config.yaml
init_std_down: 0.0255
optimizer: "cautious_adamw"
decay_fraction: 0.512
final_lr_fraction: 0.0
seq_len: 256
Each number is 500 + 50 x the weight over the matrix's rms, rounded and kept within 0 to 999. Layers, rows and columns count from 0. Numbers have three digits each.

# down: layer 4 MLP down (transposed), 384x96, rms 0.0984, rows 233-292, columns 0-47
# up: layer 4 MLP up, 384x96, rms 0.112, rows 234-293, columns 0-47
down233:457508455501470508464461469650528441496563490550468498559526486592464498532548494550564507528577436602555521493409487498492469480462554419520463
up234:448429490591554477522489466462431602540477446522507469579509520521420472541513590566385479492465513559500483514537535492495557567509498467498468
down234:527539488498454483560513430504469506478486594448528557502426495532524504558445530457474490438568484461436451470489457523501490471441500415490454
up235:495518428492472524458436525600460498449378492469501458669610387491495575545525570524543508507423489448472540458466553526452527454475484512477560
down235:581496445486460545565481542484573573446493562468538478394438447469623424445473600506412518481535478401550478569498593521563508513508348447504496
up236:493513509509471375486513417503541430546528527550441450457531494486502599509478560537568578449461499426550531549382623454399480484464406541463525
down236:422501439485518448460424548414573476453528458546456512502458568470480505474513542547511453522552510375461480397423464558472550435421491572435552
up237:437534541463541469581482559529446445478543529564568603461492481510432446558529503426493554441483497555575540484555561465513489536428573500473459
down237:516481523478506512483536492511502569370550446453564457534526439617497461487500509537497550481591451563502523467458408422510526497597453446464523
up238:443506533469559518616483468455481542516519429587525520500561551474475544451531491494566480455476446431494510445529473418581469479510590626489384
down238:521423522528420516469560540525550526503491541458414477531481478426541565544429529512418553492495490525639440495507452520457458524489457472551438
up239:497505473434451488500517511560477497489456442472434505584465510464505537458562506513552498531450499500528518539507536440536437495498500536418478
down239:470452452539446534485472496488486564563535487508527471469478474471514469473458477462477466504571520477446478484479509550458588512440474547590482
up240:441399567555495526433449449529598466471477518489477466573553506470369465550557424566460562461516514504502507417420508502562540534475559491551599
down240:576495459472450496486427574494575434504567445604469517506455509494467475481446432543514501504490512629467412594563579467521468579538482544477444
up241:574410554459375422495477474503523492507450529447439492517539527444557480535529531474470560505437470520540596523506525380465458544497512480517490
down241:468538515514505508531513459468478460509514460563602477631573437487448531504531479553489413556547444415496470511470559541531517498497486417488502
up242:507480539532441552590430411437464473488423478549502477459469467457455511373519511530540466460516549576583470498482618463487530474541575528492579
down242:473517509464427470482490517526585468562537517522526508548544531502505444528471531467476428504496527548495474553460485488507485467484444486561514
up243:449508509451516503557504450538469484442550442460496506514549494455505444448494451537506457472490497516538583437574465447558527472413503654389427
down243:538457503583552532465481455465541561464454599478405486485502626490471555543523576457416548498545513483500455506532479522465520479587473536500545
up244:484489529477476517431457475458499434489555566573508550402467547484462561475524512518506489487403549462470501515582557489490492507498497529569521
down244:511429470461475496563567558509554560568462449400569556592461414493498489528472568510498458561462472481560495525440506490520475433508435588542545
up245:468419475624467485448468449468490502549535553523400533503544502456547462502641511526479486516488468475547548501496584554507539493522437457476470
down245:504440555593373562469411493573400362494486507637442498551506533523626500524561498499479418554520533501554486459436568488558400430539487377373539
up246:409521488555483521530420511476495459474486415484504576552502492541488516458594604550518486433491431395495612555515592591467528574499488521527477
down246:497429572485378524518501536548390522534557524584460425467518479511526436636628414519493587486474558530551367484495609463539515472467538472458529
up247:422514517415527485520523501578428545535510550475555516496506530392466560465605387520493514435461514554501537450524524376544545524500486523513449
down247:501523556569514498524501447488487516504493379522458518505446573587447506547462457520610558552425490420517410496490497626505520461454475461478470
up248:444535532504532499492448496394452472487430557402517569549465505433466595444502577449577503418539514507519603469418499530548602464519558448548605
down248:591521572504498342462516455505524493589526422511439530410538470559490555473393482489477427548557560507478472455590394442514405492424544473506555
up249:395437571514476556544509422479428543468458505438453560522441566453592438542591486589478485471500517560559555452600480487498576467492560488473490
down249:458589498481526432506562490491426585458506543528473466575449480475528536448514462478467519415525457567502545484600544570405547525526557426455492
up250:511546504405523488399414562439507522554537479570577537533575495552387551526545557454474480450484521488513437512517575432534583503431513513520556
down250:542521528534513537571498465496546503526389474462482475503538517408563591546388511586495432506377493547532519537518472496413570475543474358456509
up251:504514611493464496455479574509546483504479453373492413551495511467506507480591482556493518429476514513445520451560483515474469474422475464521496
down251:402563475523524489571508560510498542510428366437554518426412576579516520477553504460552477471535503465449507482529494475551551499492517487487494
up252:520504438550508501559501438532448536507427506461405487534568453548530446532546434552456463416521461541479507529524471492509551519484552502406489
down252:466520512470452404531534565505493458456544515533539584518492552486472525500434494496553509460472521510497506452520495578477445485527475533538507
up253:524505458407539374539529510534504506498552549462525534480510418517468551558475497594503534414467481494466540475579496501525488555462556579547456
down253:495524479549431527485502502429498461502457563538514490582497572544481549493483566475472501620531454547537390574550464506485512427517467533471543
up254:527523520480511416459456454490502438466557569454522549505465529501422520463593499416496440430505553482515522473458507478503549545429512523604490
down254:481444482504496525592514536491412537499522468591539494441440462535502481584469455517477629537519467481514538495480431516502440475499522499475565
up255:500462583443476520549392460540501463437413547501516564537607481506396539481490537532530461445448521595505495464470529370550526491424492567484416
down255:478528492547534397610484515500592467581430494623491518472443498448456457523469500486512495585558510504476493551507525555519488499510495533419545
up256:463514487455545413472440554495480478491518509439504594498521498500522565484598527545421500471507461496513526451575500478603477531551533490437513
down256:535497524512482487529513589468512474504496446463527458602541473522464497495509483467537471533537498467537547445506566489467463484556514486545523
up257:506527504488474473506474371582527527495476465531450559521619571449470509477500454564556501490539484539529477566445515485429572500458456472558524
down257:548496444484564530467531517530533522427512495511512506513479454485530416448515473457450550596538474480501531492541521518531442497525522515558432
up258:433512579531425477655392473568459467466448485463449491558562422486564482480478457488544505487395588519639544431486518519586553598380525459459484
down258:449519552472487484440459512531498490515483623468555459491361469522479483434494535384544442504561416473514525587545379549436457438492484403521558
up259:377541476504551490404444473489530585503517474482558577521498533492485514530507511535494551499523471514524507524528528515556554531488518462570450
down259:570421448540461515558548535547450511550487433500450463497531470482512440499490533479506490512475543500523503482504516473465394551540486551465551
up260:494593495543489452497502463471445501472396541502506528510525537480408447391633474599563448472545522506493550499490595515556554572484501492463576
down260:425523588454586509483455420540439397506514477634442514380435445561515403415497480521427495459559532460521533465420433502528496555557578450412520
up261:561497470490441504531504542471482498449466453565479523485492431480388504499541510522464489495485495546516480543502539553524484524549464501603561
down261:470533503437553558469482473507473527572538504455536447589448530493605532550509513573491455487520410506529485462491428445500551473482438490526472
up262:565515481556480451480431538550473574515522466497522535604566566544483478496557514515444529429490423382492538488444505469462545559529562484388533
down262:369526514499495500564499505459487476575532497440529522508528442411412515546520541456493546488523496523513517449611572604486440505449580467501483
up263:424505542460456511493492500489486524472476501515510575484564556451456551433483556528593627482493524516441524471431514503529502457492535551523493
down263:507541491445573445482516458573456447434447592558492428538444556360512509503570516529465467414442430505419495488517541482479496484516441435468549
up264:449533460439503451498471385488487472467518462490432477516562592469511436560584491583534551476518488453521579441532553419483502465461437530492453
down264:563522562547480538479501475509493486554572543533493504532312497451445434458554540484472474534581482564565480511435470426467537480526433415541470
up265:506537552521484429442453529477481416519484464557505451500462522545410547512518429503476573512483576483479464578468503492437508508517554512524504
down265:520445496496454483470570446539489511516500455454549569509524372540473491519542515580425497493572506503467507466547502430540491467468506344575486
up266:464490492511415452532514476450445551466470603555579469554547423509413490417583524486452468477553403513469486510470555493518543502503507562561545
down266:528446484550483496560519518541425562431501518481525539512457514533525494466501444441464438481494526485528556518475500508556488461501496550471475
up267:502460454565436550517512517502454584480444457429464560511575441498477428488532469571440460494418514546496615513420560574563546386518503496561603
down267:509499603407562470543545522532460569498508533433467472452487454560540494476494516503494531476476556501444434395372515527495479500464656529510527
up268:452508514436549438540485529506490453481507510525528551430509509463595577504540519585387502487535516520534519478559490366441554454500497601475529
down268:500406562566566526571493498535561503402503463493484507508509554494484457506485482548453454524452458563527622492457437514500489514462557542464482
up269:453536532640453531529489500421403489462599476495427569495569517483557391491527425559447608550456484513442579536454467479520476528549514511520526
down269:597485390376501421448432475550516491543429513405525516532520504486574535531443535481511474435508522462512474536490583590508501517506474495536514
up270:480561455595525385480477521422421473512564559520496528508534482589460462523566480513449519485516390433497511465503481507416455496501492566557456
down270:618478510480422486503515544491457525564593474487403434586511540363463587536508591532509545549463481517508487574446545532527483488463460461542498
up271:388572518408517492405481489457549524457568475494597468459541576375497561472572581497524532444477552472495506479464488540549530512446496511474468
down271:534565474541494490488465505487393429565438552501469470458537495560509472551492444444600448470473500528496582504458546495434603522461574475456573
up272:547491488573437480605468414562494571470457508516494506561625445521482458523496464554601583444514566500497445554458531424573522508483415512561549
down272:459505480420452610499493478513469491519525481435520493509438492497577430403438511522577494481486459512446496501454480447526499524460538596567537
up273:419423462472484481516535406409514491511536453537504548536555496538447582424524487441499524497518528505485500455429608386538557555433509584429555
down273:577477524439544465533500488547556471430439480443497482550501573430448509515442548471463423585582481533555531504625476524503452447513519432580384
up274:559534512459516426515465558528531479416486490499554597488592493469530481403478553497510504517453480501477663499514532429526542489508570547502496
down274:490556482449466401539557476453581512529442496477535485530476457529530548518488524497577431475571414418466489564582477596446549430468481572535443
up275:479498558497557434510499494536576446501503407396458550510590469482462546510610507485390536471524430486592591500514604377433541438481536496532509
down275:532508431491423540524511542533422463558491559497504406515506466520545368583393484457546562500476496531509559410499469554514502582486451497554582
up276:477555529604373447462430499559496430522468522514504544598505483418407494553479477561513530504522470433464511517442536539455483571575490513517555
down276:508570494542472417518578519505495578474440485472484460479495521561529472449509469452500517582499540472566470460546450524451529445580487477518493
up277:504542519464491499573436524484503522411388456505517514555631537447394445524545498519444501318485522485507511479502562516467518556448586519562409
down277:517621522467500518533523471489588432519484506498404439492485468496468528499575451521553485532485493568479431489528424492581537471502446504425558
up278:422437496480432467581398503459509587517408576599418448538518489443451523610524474517545502471537520463477612551576556487530471499429491474517547
down278:579590552525447499507496454532463522464370390498483527439427564556481437542512499465597539550530461477583418610473578513520560517426587373446561
up279:466520500447434475445483502520451403436525588548457509637645436483627496560530439540527540465440540485563563529467565500543558451474475573612524
down279:520469485541419527573518613472523546503377447365445490459534561490521415412530449578502452529464498546579384546538487440470519543554415427493526
up280:573484508542475403568501456438405565470453433486554574524542587472488510514552489547543567486448585435451597542417578456500601516430533659537573
down280:539595439463571519507511505494467466573520455513484533451535505548532570436489478509536533537420502498494508520432559508533533550498522527539555
up281:528499579521494528575520549531440530477567510512514527526456477483507555481448506520426522493445561513481539495464593544518561418361482501480562
down281:511514497445556479530536478535477565460517502496443523471493543505432411443515518402493514514521398499444456499411458571531454426511479574502453
up282:402465642538440533576484494491475473503467492515473513488552553438451567488556512506446481517507564481492542465578564481491496429528600634529478
down282:577498480508519446441481426613448553430504479409427476534461507472536448478446511531467511577623540445614532531585521631590495562424386571419490
up283:545504524481423476456484518543483502488463503539500581544602515535489489519564516519449579497356511491538492568528494498436514501491470551563513
down283:520596560441499476545420534447569507551367545504533505532496523472448540495446575473478500412485528449486400384475521588473508464457611574494563
up284:476522553521584380592499507558434482380543566524563477461485489389503510489498456553406586459543546540522525467421526456549530446469443443596489
down284:483461552437458519546458520496477546465511576475570458669478545526470439477570469478494483497566445461531402474539608471524519490520496478598488
up285:560425551530374445504477474507461488422455521508510513536524410436513621471485439412442595474507500578506544502532516426502503408447615530497554
down285:510523526513530498503527472586518426463482539464508536471489477482395528468396461486465501526608595591503469430511427567483458552552498525420519
up286:486485579481421390571446523551485599479454490523477418530582413475394507486507557523502532387476515488474471492510547420495527505527486485551428
down286:496502544550434532518436481460482511447588508450511466479481489475450413464577493437532513527521474471513540486505477510514562488397463438500543
up287:388539577481445428461496505463456536531448572473470543537588551487481414475498513479561585501573437508625543581536532488445520503461562577429511
down287:546431538477417431503490517517448476537527451546498538561441521524509499500440526570530459502534510549497612537447527485478484542434436487500455
up288:505478569509479435504511430454470563441409479400513535514491446510494558465558587611427527445480488536505556474470537497527553560471456539484583
down288:439536516542426440604501524509523450518484498455508553471485513548478509603490515418490520492434490475486478477505423477523491515466512405501476
up289:463466600560335404549522484455448531482525475573477444618488404527463468495461394527457566522574536599457602529480508482482556512499475464535540
down289:560529480519494569518487502453459466470419568509502489472509603547528484453478446528523495481516525559594537482429447446522498501542432524501490
up290:477531505388557502515471585572441589467522506453536469487491517506428537431555505475506600535447484437530513447527529488516549449437505476457423
down290:468510504534469420504467513447546569499524508563514521494488509465619445480524554509553507521507546562441430550486555472459456474496477539488546
up291:450426476516520451528494469474565421522457477459416468515531540503488566595535533491524609528521520489409522515461521493427553521456516558559523
down291:525463524461494468568510543567513482581527470530439509518468633556481493497446491455466489576555514488467477458432526443497515441451573578451508
up292:437478528523441504509456463462517477486523472540420493513540588503509407372587472439473451483493608526594541606473476531591543512534473521516469
down292:543474515634463540529602418512498530429507461578503456439494496465522458560532540534505479416480432454506489498521516506485479471471480431492455
up293:543537461464428493469479470500442467564582495441525441572487465495531572414474466519503489502556479488537542493435419543437492465453546588470446